From a checkpoint of a small transformer trained on Wikipedia: 6 heads of 32, 6489 steps.
Each number is 500 + 40 x the weight over its row's rms, rounded and kept within 0 to 999. Layers, rows and columns count from 0. Numbers have three digits each. The size before them is the row's rms in percent of the matrix's.

# gate: layer 6 MLP gate, 512x192, rms 0.16, rows 123-168, columns 96-191
# up: layer 6 MLP up, 512x192, rms 0.155, rows 123-168, columns 96-191
# down: layer 6 MLP down (transposed), 512x192, rms 0.146, rows 123-168, columns 96-191
gate123 093:506534525474493399472483513483463485542389499473496489472481470510497406442448451417456580555396469502541496509457514497433469456457423438490527455475476463522507534495450510481495556513488567507499511505437439469485509457474407497447530473557518459548513443449503519527536518593532466540
up123 098:543571511514481533551481506505470484491379559556515457497460488526540547516456462568599473495559538553495453538501417462456548517501518519499515577451483492517482411547454589522473500538524444475482507504532477494533447577486554538457460549486529585511532451496490532585452500481489484479
down123 097:479423487463491498463518462531557488477515509441519454551492488484551556499484523509502393495440446461478509479528554544457528504524514432533525478510442524452574586480529545501441511492437507495469485526525549531495543460481456502541485475486531492407418502473458503449398535422427449548
gate124 098:443551496531455491498527476459514448459552591483547530528486501460425517542426506530543421548508511461376520486485477485460501472528468531493550498486503504392463558496521538461535467483594538539503508471453552503466489519505499520536514452498549502434540515447529536492515476468533476514
up124 095:427428483473560489525397509459525562472505438540491558503436523516476472432516455495561527482534464495456516470549475538527531471501505499538429516512515472545524563503531446599436415502467442519497506464435544472444549567512525492476473480534444473555507455549486480532503515527445521482
down124 100:524562536553452518510495496517444547543439522432444539467485476495551533482475536558481475542450589537448512556478465472440528509405481476505503431567481463440526457466496532498532494562524533546477480467504506498407495485502449461554503549561492543438506605516587461458472490474445511480
gate125 102:410550476438530565499471446554480478501457475431510438465527380500456454545527487520532483476515466519512557483475530533525568583474525542583496463508503520491520463507531504495556479487469512455554537562436459498450519481533548499502470557494538529559486456497472476483472386474557521524
up125 107:514471486554490505583544466549456420506455537507455434477501548467473574442486508512522492495512485507538517502411508438540511454545508430504473514456547505456510466445462571483448563495531489435478527505465505547514542515480607519500431504527551517559538544486518470516481488493509512500
down125 103:541518497453515482480528434486454540508481550419446513538435486509529458518589493500533472421506491569488491455509503537535507551479521545516506421497516530523504478511575502561552494477531492520574440583486505549504519482494521480390455574577519480522510530476501487489478505541499510523
gate126 110:511478422541526458483550453506541506526498465470489517559504472486543540562486557469564522490463554442457434474463491428438468568499461465554438525474519493495501506552540475403518423449489484499584481535460512484481563551477526532551538503485548521482519577547597484480540520504615492478
up126 104:522517458490484502579568501470488523499509414437535503502510551450562542449477519483520475567520464530484472490535562468462486458496530479444566534483459595488493521488517469519509531576502420503508510464534481521520455532471520501508532495432559504447478514466494539476409505495552497413
down126 104:486560462430544503519561546494489446488455504540479497525461425486484502485564489549426518428534409497510502533497465561507526487514498438514504464488436479460536449466552567514497399531474472503527480496485492532517522460504504544535462483467467476502555465449453487553492534523424475522
gate127 107:483533470451507479577564406492486513527471469480520509471524490518543472507474473495443463462536556487584495424492447509451468546447413442572487497484527480563531494507407498513527490540486543502423447516481473437510533484546480489516406534442547580468560447530531536518484500516540419505
up127 111:549510520509495486489565503482504447467485526535569557443499506466449472444474443455533396497517477530518434549443443503459460545544453489486561512532467438499536548432408471504564566523509484464500452474481540527490494530575486492515517468538529453451468481470535454416490490480475477509
down127 104:526492455470500495521485373514435484538529522462519504515487505481551526512532534462459504499511578495570458467451480547506496518434514450500484514474471541522546431505528549410480497517465503512496398564524456429526504439545604485476452502448497573483473456554592526472482580492451513499
gate128 091:479483481562429551477416497517457601494566451462542459514539480494491502561571503475472525529554464462502463486487488575527514511552488497443563454520471530494540540513480489453491461478531461494417497557465424501503463580596538470503391519510491497464526515576528428494463513483494582565
up128 095:428490516491513531506478478469637390528490500525499453521497468483520517520543489462455547529483526564448506565453537604471488488426501543510420474490496558495489471448489527437463460544502498529483496499537470526460517448472503493455505464493481478517417481462454538496489462531471473499
down128 094:463515467566466538511448510536522582431442519449529508475460451500471483556442556449477512484506509496479565515502525522541519524508505473499528516548458481438487508554478496514467529448456530588511551514498556460468471463423535451543456477494512465446579499554494466530506543434623567549
gate129 098:504473534444525464473503638438458498480550429550507505497516486518560488564506528529492513470546486508467506437504472522468508464531462573409499478541487516547526535582509545531494467493497536506563561490463515476500522455499467445497565478565400550450494518446504548590509468484526508494
up129 095:461510480532474486537451526457470531469487529528443530514546516481507543472505477537491512488469507507483497538507543479509503537539524421521519522467462498502451536484447465520515453538464453519542537474501419498612440471487509570486489520540496446474423404425459485535465566492516508582
down129 097:460481477478534468455462520465524530518489391472518500474489473500554475493481516528457474544438505496488488510527504484501362463529494504506456511495583529564459581526484462504548392482510475471470495480522537513484442554475508562515494442451499466438460507533574562570499494502514508535
gate130 097:510492473521509523512515500517530483500460483508491405516539523483520510511468459440477476505520499462508487462513492514459511523463526531544483472486537501480544546420539548391526526484417461523476496473562486475493475552479562546538508450481545459504455481526505491459504480466484500487
up130 092:410553480486480464550486491524527556573481500500523446532517452509442480439477577489510475501465594452455576524539491556534507481519445503457499477514532475471480507479573462510516523441500545525503529489509557535527433480494481506509556497482511531547492466438524446500442538466442502456
down130 100:474460454440529483556436496417511527460461546464481512444540554489495504488508465491481434485486515413451462536511472470439507505522477467486478532438542465496543491416500504480452459502480471439470468496576527494533478468480486530529533471522468537508429441478490458446494566448522582463
gate131 094:473505498493473486462505466555405527498440513493470533384493464509449493528488486467448478529475479517538476563526465493500387509544499462517484488457531522513525479511499422487529501602422435517480533488477457471589534468520467509522543491456535487442492431474475548464498488528522500530
up131 091:472515464523527519453500497449436526516459474518490574494482437495474447505555519520501479479517505537560502601530582497544406538502428503454437479487475495540485525484534575428461473554440459438516468476476490524535512535528556508466580499542499514500444460459548536455457511492491433577
down131 095:441488501521472498523483433440435488522519511500526377479439431503485374464534486498510535497443539505496517539491541541476456458450547481506472526532471532492542478490538559558464531520563494471483484529441470532528485482469540431499517462418474538490556556482549514472489563501494464525
gate132 099:519500507557425448447494506554558463468506542478562509419527513537533449590508547499543523573522501512443530436468494504559494538513489472483540503505437512457488498548503461505554447558421532497445443435462507454542482507458534486554539493422488450511468479453498455478500468519569558493
up132 107:502469503541434508460529533541508446471527467466594411462551478558524448442516486514528434486547499481529479582561492468492439532464470484510535512573477440464439507504499510436492529476525481451446464487534527581446388464480501497531536514542458470511528433543560550569455482495519489500
down132 103:558502490459491443441462519465526494476474571425574555474496431515425523583507419517523503546431554526480459505476498500474419525461487444495489479514409504487460516525585478541527546483477568451422508430424549474480531556467506577617547487495522495510525490457538510483459542468565556566
gate133 094:492498474554503584526490463584471491499548449534491537454517440506549510503478566498508479510511489561476493431521504424543476523512450485559537532447479457454445442554532538462458515584508525545503472431511475481480499488468454531472537513534556518504410454484471519453505442444520543507
up133 089:524533523512508471476511507496475491501482507414468550506583537479496499497460427508520455526432464436488503456551448499506467504448506430449537497519499631463583524525518521541414446471426484518502550540454572501500425457507532518515535491448500454448509511467501493512448527582463442460
down133 092:533508411516548519488463556467421576544608430608473507503482454580517522507528498428515465434494513505521475478515495490496504471503523566559481537404501428487471541516492519478530550523528509531498440492515558519505504508505520476517480525526509516499420458475475482469513480459521504516
gate134 101:484509530420483487503522479492505533524489453544468544521546470496546479575410538509522420500460464467448476529540445535535449480490487503483487489411537486525566424577491564613500497417448465537463549512518517525472482488579523495483565572508483524469484475542528551468471474473530497472
up134 106:559455512545430559547520508483600489468461546519521498426422478493459445484570458470464516527493538500501521482489534532447440505543566517521489506557478511455412523416487527542471496491494441480551558523521452506579501482435501499517461501526482541522423508507478455533464544524578489502
down134 100:577569474469402520502550532545582527528463467542499524465503396542538452419491554500498543528512482548588474574544512500493483518492434534452545539524526473487533520466478537472467480478420467436468538527509536535527464457470508552470511531452474525530502526494520578481449559541519526490
gate135 100:557533506480493564551457521512552518401445525501496486488524508516501524498514502505479533512467519460518472498532433462536487468488488480481493483468450461504528509477501466457578449529565531424493486544455525460575509526427476442434450553530436472508422495595501449499479517490481510522
up135 099:436509404462517505539532450492500468569479546470438540471498405485441487480522441527541489516458494504487459430526456499452453488526451496515500563499450430504455460497512454503450487472418509488490445445473507533533431535499522509624443466543511538468531489539500545506546490471462494498
down135 102:537473478475540601515491518511498444471449516443468496572522492519517541512507498502540504529540536434570478451477483514419521553459485495490447495524446518533497452568529483417556506565515494492545562465528567496488455516493545574446544538490507451508529425439493519503467534533451458559
gate136 101:564527519526615541558424491504500579517509514493536500477485484556472539435456509521495476526441489453494510467500479487465419504565482491584422571480502477519532468471530444487479528492540462518505480561517575484464490549521458507523525520503462547470425527431443407493492469437495470501
up136 104:519500518434460481518453493529493529561599487528490530563484472477487431553505438543519536484504513560441510525545516497526517496471533484417533536629445539499472482463426522526586574537517520530455459484549464504464459447522501524445499533547505483488468429457505545529555458482552476524
down136 102:622508438515518521459521499504483510530497489388517553479497417497561462468495425478491518553533438511539544540457528448441589525471472544451513523522502447517531512501454567561413438503479551461485468478485448508469563515495496507464468529496543562503486473491488512449500488496499517482
gate137 105:446565521471453405553465477432456495562517540461560478468499521503518486526408447511440524567468463509467460496451562446413460439442499470522448491513491583499491390454545468528532499511491491482408488550489546502489453484455587552518553483540499481480548531507463601532488499507529592524
up137 112:454539511436480472516570425477501533470440454518526481478485593503488502496480516436450491520515559428522484435521496468472518480539544438450528458447485487511523433505414488522487471503623536486484545510503506464491504468530583518450526477519490474480528500505461519534544465526492525511
down137 105:526460434539496437564529472469614539497470589536490456545556542548521507536435506524533550529474479556535426481491566544432458435456521509493498494497517497462556454494460549518502535528500521509526503527487524477460514494506448502506453440524497390494451517552468469512505466464512528581
gate138 090:485513562509540507437525509522576533487546530556495465552478449508412543466540481532506457510504525525451444509558484516487452515493493472393472472508520542486469502529511553536502484511509578454551514512534454494450470479527505482487520495469481522542538518479530450462510536512436404425
up138 087:526522537513555541559576512406524498516526546525507514495547486531492572530537433576512537526433432494554475425504469448505507512511568474445469537564475482446465503479500500538458504505444506464515516520513446537565464474460519456458484485473523472486469478451448485551518548510426495514
down138 093:566497411538500465502499504465441489525524554444510463528508499423509491522503457509496528458587447470511544505577506525489473498547570509510599543504448548517459528481507483551545476499582462517438536450482574461531592506491445464488436454464539475456456523515530517586529512487484584503
gate139 106:524494457437483474463464469503543490530505469502488429462600493479518529528526473465501498522486405464580464467501509523463548438486458567439506506513462539567527473485500543502521489487481519545579530543463564475535557515478517544576555424446512512526466477546489489503512538410590515495
up139 100:493521468523511416566547491428463472459474572570541520511505527452450493568552484504557533459545494511478548543481557515444375543523515552472512509484518496488447491497485575572473511489474459459481499532622468550522497425480478580503480507565487513497466479455535544513474450522508483464
down139 101:524476527499498506456527486567481498470482455531534466455446529550489473556463524553488564583522485486476557542556467543517460511449524486538462495465434519558424528496590511453514432465466561581565479502489440458463529496566470514607462456509422489463554503483507489456477480465481518558
gate140 089:486518466438575418535488457476481501523501472504503583473592484532580548488552521537510502414464451453444455528500584535506526479486503457566502514550432438489430492497460573509477487506483520566531486578462507588529518563552503476480489544539483519494533441521469468568439518530470458580
up140 104:485536475542515446494531532539443534497443558548497503500493527498526503470465419457464402499498502468440494545536566440475478417467608476455489574461466441452463544459534484491441544466509539514493555442477490509510480510481521472483548463469488497478558470489442478474476510481489428505
down140 107:491533573480453520534475485511504500460528512503466501475481501479531413527563502527497557535496492508449557392477457607564537538528499507564514440498550528517585494436508487494533493483443503506538472511493513499460503563512495479507514540576515526579458513494470491496495497554493487566
gate141 098:458549497521564539544422508486546490516453546518500566432510529456557483516494448489500504546541474452488491424431563512539566499566435457507493520490572474457507435520503505489399475501518497453564511484415471462515525475470464460573599487536500489536473499498511506487479505534480523522
up141 093:486511522495517441495516406475568553437532454529464566508434519496555516512545522533497489494540467521507456503514524448478492481525499520446568461532592509420411506488469480531472435492527481424565426477496410409441504510467530529486582533498535460512453459445537500502538499486534550458
down141 098:552515418518499507456461477540461519470483513433517413540555478571512489530521516533466534520549545455472498504433543514530503568421540485453534505459440517446543543492544498545449512507544465498510467462440468518557463422481508458471446485537543472464490505546448472502462568533456462435
gate142 110:508587441517487567505437504403482504547437423545537474533451451461524511491539519444488525528452511453517464538442510500538533481560479560545521548521531486483537509478463520517484490478495475501549496569410495519462503459496517509474603489565551515540499451507488551483459461442479499494
up142 108:536499494538493514547512497470534523542408529514436462528512492407460534431506517525565419548444531476492538463535467544523505522503517555471427520531502558510514526605452434478501473537525462500494512461403585501451414461486508552519461484477511530508529480437440488468551553474512476493
down142 103:534531491530566502577440519489493521478514476459463519525490487445523497447594530469463484478461542518555483461552457535454494438531499514525486481464519524485485551501542507568537484516491412479485465529437436492516473459527546584502577579455549529500465485447463534529554442447481519515
gate143 084:488521510541528519496522483482543559527491481521534563486494537561461542470485520525490482540516517569494502461527434511550531450410533523501443405527536476449493531487468527548485436459522483516485466531479494560535505509531520549497486503565454524484449484523482503471451575446495474468
up143 088:430511509497484510536519580535476430566503475467473497512475475457507494571454442489481501512474500496495523504498467519464507509596450512436533493454437451498574461500492442520486542523505481459508534425584436532460465441527531456540535495490519495540563485522494456596497508508531498553
down143 093:494536450533531560537530470537528499480541502478513460455525495453490471534461431516454449467426518498496463488489483469471528556510477598485558628526453458510499522483473521517483552451468482437487541465532482498423503490447517500554611549434480426477562495553483439525551465498530494584
gate144 098:558497464464566553574486543416489532530528445526516513524569443504409483482468522555512500548510471477507509536443520480510507530471437471490526473479515543472488502553488486448503485506489458458474563501494518484534544553508480521515545474555556519520502559458538505465423435502485470518
up144 093:487550526500515450437476485548473441493480553468531543438482462507559541546544560493532538456470463448500489479530481491474481462581532472567547569435541535569502527428502497580467541488543510461523449434505519503532470484507492410455494482480445505539474468488519479531538570515478511480
down144 102:439541489536528516507448566470435494547438554487577504549589532488445484564506492512490446530500508557478577593463483459518481461466512461486570474553470473392469526560514504452523474493501483452530593507548514462463493490491447418532576531538526541505442512499472470523454444577482490473
gate145 093:606465466431497533537522500499547506452539527464470431477604557476600563515458481541486509527520501476483453520535456465560561453375461498497496473487490592470480454491458549493474513581526473483481441499499539532505496526438585528486498545608500461433530541494515481475534510548478491485
up145 095:498545514416461502433488500533481436448523522469522551497469524487499472521492482514466501474505542495472518504499527518437569527450471490446528619466434512429505488501452530446569451516460523473470558543540567518406512486490485514499515527488523526412461492538488474526471516490530562463
down145 104:501533562461509449490455448438534476415496475439443524417495469429457446453513522519474538579545481573494499503501535458418499555508495475614492517496502509447535532491501521550533531502546555514431502520490533485517505450450432527509505435497499492470462498492510507490467491502473524464
gate146 107:564503544472557490481453515444541506536492485557482495446491383503489438503501460477489523392502490497465518529441572504506541518534531505541588531543493484412428513416567502477516532517468471521483495469486485409474506523532428418443498471474521498499474463478527531478489500477438512478
up146 102:487536490462448580477447474560478495513477466469464451495460511517536543520468510475459494504530500509500496499537456477494477518566441567547566492521494512521518498504549521448472437501457433549480565443480512495479507536510496520484528636511472530479503541515489465492491493456539528492
down146 104:465541573469470513558519519459418489475469486562457513488501564524501455472463536476510539474512530419485518477553467489480481446532474500492451422554430525451529418480414478458498543458519498570523507483497482519494536476471498388470585452511562519487479552457530406526500525556515555494
gate147 096:497500516538492441565471516461432445435498448539479477504532507555465526484487466449540515565486567484465548474460515518556456545561564487476467524508442511482504512511494475528446586511469461486530525506537469427486466445500544549495580457517594511457536430566515523376474480499501493422
up147 096:518585514440509546505481476535497529507575542437540451514501454464518516539434517540425491561477459442564497461519464490521534491517511457494508505471542454479578421549537467468550414484485494446387499518548508488455534497504551503487403499534478516578496520460571467605504509560596530506
down147 100:483509486531512558487465506424436467493516460511484463553543571555495512464544488506564468531569480528483483500521486464516495542474501465458515521503515461538514403429483523483586554462549427475535503482466531484529397525510535524478549499511526483508568463579506568430503523436515459475
gate148 100:510494551528516569478521463518531579433469579496400464482541539488494473586497474488538528512512447480497533479523462483497482460552465543452454511520480440434485557529476557464452545533454538491495427478506523392425490506474499548488487533415520487511538549543503504489484600499536496525
up148 104:489489467522491498503563473505495505475496486498546455516570425528487484466554433457434376558449448514493482475516549513519456567509479461465449512579487500475586540550544509562480467553504508498489461503548565491456494524480478442482473498456488459538503517465506483543483454489484496523
down148 098:546509492536490513515471430447450471590528386500532449498550455540493523409467532506476532543514474497526479520532517507493548508509519488469526506408479459525513482522499535495496466511595542425460463508468531471473497508464506534480419457520542556547602518508516487485529428457518577471
gate149 092:521419445471509428533463482510484456448530449557524503483491492503526439515396445479454438549492442443499537518500567496483441510529506541432466523512574469436520499533497464496464468487520507491495500552535489463453478531511583464498492484466554514488481530504469520481540476485563555503
up149 102:522427473416485471476520520539538520491547531494427506477542571531476494495416455485602426461502441522566478522497500464501505480528542523481512544512546536503482516568451485473518490518533449504464481504456568513471423540547482446501551506501532556438514507530505495512524476447489435480
down149 104:456517561523464463439487478476511492564481543536510436486515432435536529467544476459505515487444445520434510437483496559529513422437448575501464520581480503467547477498530560465449457546444497481478416512477430456524516510520497478540517485482559482457444577481508548446491483505543445542
gate150 106:499535515472425531528500546475563515405510474548393489538520528489514455445500460568512502498508609493563499539509504480500442539501476499511413545497516467550491530493507426465435447462526450440464492475434535517553521488493438509523462493562469522514429502487549438499512570502541483538
up150 107:471526544500448444509501520511473482437488477584426458528489529531558479483479532459551501447456533474495454453466480496492539482417552469510503544494503452526519480524543437513450555436477507502594544542480420545525496466573450498538496447567524477601491514511463478504468471563493509494
down150 102:541503495469467560537510462480444491527538429478449474500524537440491533556492482500481442486534494495478462518479584472494456471544524484456502490479516499466452418474463484525561514507510512533501515556474545497439484581449474565526516480490530512451574532509528523490524459404501544441
gate151 103:483448504464589551481455489450515526562448498494482434462528479514470509469484512569533500525485487542437557489493477497466441437501567409463479575536478494566482470555509546461560538442485545541473481561515466452433519526454577553479474532539437521508517533501489524439484532471525423446
up151 113:421434576428520441502482445506473520490535570525482565463418549544519463542527511481573537527553448553531457511481454512482485530458418497493535472533534530521538508484487500465528459478532523514421449460480470478496505434452521453533547576546477486489578499469476450503536472534529548497
down151 106:440463494519460484512549483548493488461546530464517501479506469537566483487491496524454525525578528477560471497527445518447576479438423508498486402519494398505465484450531463519492451584461448466540473405450501531477508445480432531501583471461553494495463419510477494541508481453448529495
gate152 102:528505439515511526487504579553532443477529529436511505498530533521452527522481527514560505511425418489514499525499499461532463518510438578518561523380453446514542518431453527422553512453528505473458536445494469449527494522526453462500428561579469450553548453508533512449517455492514481510
up152 094:484566470484456534463504445502461470479525550494510538418541481532443535449473595479467508577470487517526529535486540519510529517499451559537524468504496411466425448505445513489558481459457514479528475456469472478538507470556450497515510561495508470519520527441432485435535479482414496474
down152 099:596490510414463489509482441469559507562417487572521448473522525501535437563433486551526455522462443586465489501409476500497505529524505494504468498524458472458543446544494535494511525558513590545532488443524497535521462477450428503518496440498427478505477472483384475497449422522536454514
gate153 112:463501471570535482462416444511512449578499532530462554521435495469509556495483479452457554533410521581474497493467481445486526517534476507423552471465531528469549420543589548464465429538493487484541504496508497453496462533469586457527487527500517505461522493443528516507451501605533485506
up153 118:469479481510442460439441493490534501510523559489382425485529462523519502443433483493468440461400441597491494503469448507530488520511526503446571507516577507495386487466496557556436512484504458508526508518431542450513496498499583539430499573500497477544534474496496488420486449503467489482
down153 108:528496515555465507469537475500487538558438530458483503532525568516402457479535503557470519481423486533553509523499483474476574470501492477492546433440493583514482401448596466539489529491441489533574525532544574543486478491450586471482493429448536509454493486542468493481439521502539494492
gate154 087:498489478396468492570396516505518529487517472564474521455593525530593498526497476489512488483534535454535422514541488471456477560523489461503512601500487464467517466474463537500479519540416490472460463411509574520535545484502509460536499471514486486446495525564444520512474579498468407476
up154 095:505509477516507502467535478521509440566410536538550501532489470497563453517507453485541547520496468599546559489465499536524523522531479522489477479551486478514545499515526495548455506431534519525521498486538422510525569551544452451505511472448551442433452547458422436510473506531525506492
down154 102:478517483454505505501479451530493524568508482462490421510461486495515548479525541503518514516531425489546540525514445536495458556513464561425477486508505539482461515520472459555561498492410472516438562548467602430515479502534548457521427462407573576497524508434479463462538424497555508532
gate155 098:427444541526452494532476381529411489460485517507469462525428529475453587436501467515472521547474437523530536574490545447544462560465487476516545454470494486515518501464507503477474527490470435455454468486515517453515588511533477543401562562482503550513479510527471518550518481537474480498
up155 095:471535507449503544488466425436549547475500539496510578484578576464490584477526494507457534474485473500541491485531476545493523542510513499478540513531502536476529483489550431592534525460426516486546472517450431596518514502530528474533528559490437589479473536437470458516521457521524457515
down155 104:437479541535515531525575449554512472501503474510495515536540439503521490552530556442544497498477544545514472531451416453499538534502448541501413509513479486514486460572392482520532486505489508508479500479484465475512542461555447567564541501488526485432469555479464584467423535511509522555
gate156 098:539436557541503563483499517524505581463554523515455526472533495489541533491460545527470491493531559559544547492497472455469603467489525536544488522477445463552586476617513506511441551486510515527468498541499540494522464606444465607462553466470534481434465483548507520512461463500576499503
up156 100:530516539488511471506525515488507566502555503566480450515560501454390509555515537520540559498482511550499477467485520459484517500500501498455525489497559470512555471560520513516496503466526551634513492499520505507449492505512447551515479514467478474471559466487507472448472544586539520491
down156 094:492474479513520457514549478550513537521473502435528523444432522470492501491494537519457436520478568508498442485484515454470491487492504491481558439549483511521507503550495496524510488477389495521454482525526485535413557469598567531622533559485464495551515496465557464478529554419447482536
gate157 094:508451506481510564503494497476475493513483558514555539528465470478503413486438579466516487544509518442541486539503549435499505504488517539495535471530510496483479475416501498494497581494449545505490431572459485509482539422486473529471555502449452484529494500497498516476453502429564548477
up157 094:497484533537454482546498443538499537477484490465428521508631503535469564581476540457508589487475487491507488556492513527561537520506599518468462516471513517435495449534449495473456477460487528481525460606505499476472536412509467554422451493572492435558505493524486464481529529507465521607
down157 100:441482554463542520538541421485516542545558470555541477498410469520545539534510537486569467439503499561527565452547559438502528580480484433442544444455488485479509542489509526558583457462503550535515529508570455507465500474449486500544442593524520479532496525475443555466469505453531510497
gate158 105:487525480501432515541568553466531508535539445525411473513487514532522397514485470559525513486549491461557513454489464512484522497433448481507543521543463499487460466516484463415553509442519439498468476509498487542603545473488532552611512450544514464485507506546535453521558475538510525467
up158 105:567446455483499489498482523505568497496471540461463443561419429548415490466495470497468483442458518538526512522443494472493462474542519525488507555552524511565500457515537576554496493509592485445491541511458557476538570506511535492541542457503510550448426515487518470452501531520590492458
down158 101:552510452536465493437459465427470451464516416484505499463565535477497495545508526506506530501492578529492508493504454493554500524536530508504504422471447500458475525522510482459559496494435528534460395492455471503500449498515460483538480602494519582513566409524494495574453489395478490509
gate159 116:415536469523444566519494587552560451520531490494548475501528446447522497491483581533524545474560506501494541550497488510499485596533521456472425558470546498462465486548468435491498530412535507494497525577575460489500454565478466520527501536565476488477510452522583529430493471509474500489
up159 113:432500423494490466454483490547529523450561555460431507532469561474459502528528497539476506526500557473577455465475507543499473485550470498471540566486430569559518415429500484473554449552527453498437530519450561491490447593420468522498528468452495541500505516543463474447465503467516486487
down159 100:551497500535477506501511488450406462548450517509540530502553436494465493490504466388565422464448569492515490457516523438525526493474430455547514430525505444494497511513479509519576508507523486471572491481423464511476491442595526489458482490569534481422475501498538477504545522559479554367
gate160 098:487497550530542562496514545549527531443548525539442427493479568522478488512480458451434527460476535452528474525486479494504493461448537493534529465587478598527519542541500497467465498567494523498471524513506466444502539469511462546437508474433472513507488600516479392532519529503576493525
up160 098:442492461549474496510496444480509476503501542431525572550515482502471497501453514503509458524498512499446520449529458565533472471489453507486443497527491537502583486546527512531546567497497421473498471520501513486569565558444517443511489472478479508526547459499439561462483501468562449463
down160 101:468465468470420441499490536505548525517549437506481457559567521466485530523511501501563520472478480582448524504529532488529498448527457517508496442477502473441486554471406483461514539507529546573480491465513510567503496471420510519474474521477472455519532465543429541550554472552490454539
gate161 103:497558420521451521482561546446571520480530466450489461462551550492505538515537527548548525481477507535523554454516476521508495563488534487512452486525532513486484473462553412454539484506479449496559512491428429532519522512585484500476522476603498451488522474465529495438503462485402497471
up161 110:507387487449488492557527443487480527438479553543487487553499480511532545503536508504473534510485499489497467508480458458471505495590524452465497514475432575473496497375503450491555480536517521508464492521542503475420512458519424476441482534506400403533481537489471493557523581578560505473
down161 103:548607494523490458437539610534550473455562460524496510498570513471478522491483498527455526482485515550558518462548547437546537501412485495564480516507527485527459462521392476547449534497522415516434446557471473479528469574473521482538489545513448480486443470509500499516538472441500531489
gate162 109:532484454493536451514544436551519438584520467500511513563454475514478479450521464509511498498482458514547503468482421470480494495475517533546531490551436472527451489514429442503439511488509547522453467497530494527558458522573492516508560521489416493512542550546473508513514498431574505548
up162 113:513452430502520438479494516473495523422499521418468469513489488529560430573560460494524546513485540508553542520515498489529484515493505495486516549519510509514532553555474525472554486532481494536449436522553515505418505473491437555465485482517541464511530513562524509497519474472533478581
down162 106:562556488489546542500543545498477521536450498544496455486480466486513456501504510419446498443498487504471537525533494467533543475527459516521522514530541526491477490533477407469485568468488553483559499487449460482568476521507450520467548595567500516507469488498549501476509469538535486441
gate163 107:421495479471582497484494565468515479451500500462489506494444495464511497511490484481537479471526536493451502527550478489466428493478411462480554492484479473502448516504446590476502494627490548542471502491485432476474437506439526515504551483494483424422448485556510481471430581473539506503
up163 100:507489580535498459517484539533482509512444493450456470502547514514463552518545503452450485575482532519531490498478491513508470506483543552551429527518551466517527520473538537412547500441568462568476552485498486463496456560531502500460504401458471474476506501454414443444551533480471569490
down163 102:538517557473526586508533477524480492511494480442509511519535530491404453494438442483525491520491448588541437498595525443438454434564512498572490466469490505404450410549479462505474503433540480479452523506509521560503476541476445476474465524486496605539488499543548501531461435520561478515
gate164 092:457500497485449466531504451490587516566566516481486464482510489513481523527575438493521442480467501514547522574434500437427450495520514505508473528453555513490505489544506493551485476507559466438493497517411475509457496441568561518398453509429531507541495472487474581472530496466561507538
up164 092:543524499467434457502500489527551505511444549506511448496572446497481465471529540469472476516519531440481408541521497447463539536514500575441472564517533538514565460570471485527473529493483441467540437497431587380419498509517504466514487496461537504479468496507487535538468468544474505494
down164 097:481509602524440412478497447570562495494516425466565494520530506515553529528510466551469505471471490535538408557488539413498481480539459454492538551551490511474522511507528477495430466485504530490517510576475559547454471491561542560472481500576499523473475528435431486538496520500568530506
gate165 090:500456462507522432560407497510459514486507447499471567548508497494488487469493476557510453504508527518496491411517494490501512508536481583536502511533549508526473576470551582533537547462578444515500483527443500460450484461461455483571456550444542471524492497531459477496515477467532494466
up165 097:455437528530471506526487461490463487482525420541532511469517500452407517523429461530494466597512539530531543441551443523443440504540481537590454422477511500496550491544592541490498442490498553518492478483470512557500570418443494517479518469498462445553502456509523588522508534470482405500
down165 099:495524477468440580508518508540580534653526494517527522509506461608525558480527492473532494508462510516519519523528494499513481485491456454455409557499449490465446518507528456527481499558537497498537472493477561528527484441565452491507437562431458488449478535509480506513518471467491554557
gate166 103:431459441508427528469544520550552460506555408427435479514500495534491547547466527437482479505505477522557494535506518541506491469478443519456459537464505437476487499490475512494502547401519431483506489468475557532490549498469461515478473509552476416534506459490572535450493581514499538541
up166 100:478510496491443490491388458436491523533507568530518494519480520406527443460508505572486502450504481540506522583532507531513520541485493497484477503486494526414583507477484509464495495551547467443530468567455565500525543556577505437556500533495547550515508492494496551575493540462480514543
down166 098:476513497386498480561521471494488545554575480470547530487473452496394495458480496520484412501482513483528540532500517528500487525508516563545496549549493493553526471573427516455497468577459536507510480545604502496451500459453508496484460481508478524539520495500489467430546464460507487508
gate167 106:514447516515498539488550480568536415477517453537520472527562517523535515551555479485452443591484554551544460585488415527425514535525524552539461444471495533520532495534504522500518469470514517510512490490425472580538533556473475529528502546467444544520512518447412528571389515471513507481
up167 109:507480492535481467488475448479474445461558535512478573580479466468457466504545449452474495529454508541475568520561495508505522536516466583513566549456581469486520495497482485381532565519527473488443465468494450428494546510492511545505579545505567569527517580463506541524502516489515523477
down167 111:479562438536484478466502540477522582480508497480466509456470571462484532497533464443531529524526527425423564479461477485617493549485509522453527526534503532556509472440509517559508548550556516494505478566542530537516489566502534489522518487505532466444434444542523436492548443479478528501
gate168 118:462512461489519503537524547542429498451460440510495506464500475414385530501480524457524556424539572472484516558474475493442451587554491506515511485474502484496519500488460511468491541509467565577531528438465472500538520452527537480517515480515561489531478398530496477447479463507505516477
up168 106:488465482529521560532546435491519508540429487522475489472465443501500457437511476527608518504551555395470537486417503473505496491444524530523521502493503487510526532470518558420460502485496526540538516514494528467584518447556473446490558504397503477513585459442476509508546465500502483521
down168 104:441543549527468548539529511506490526548477529562552450491590515507529536480491526437527495515487480507523543424515507480558515475506524504497481470502567585484478502480523474496477501490475570543516528479552486455530454548513568513490585480517482551428536498473534513458496521462467471481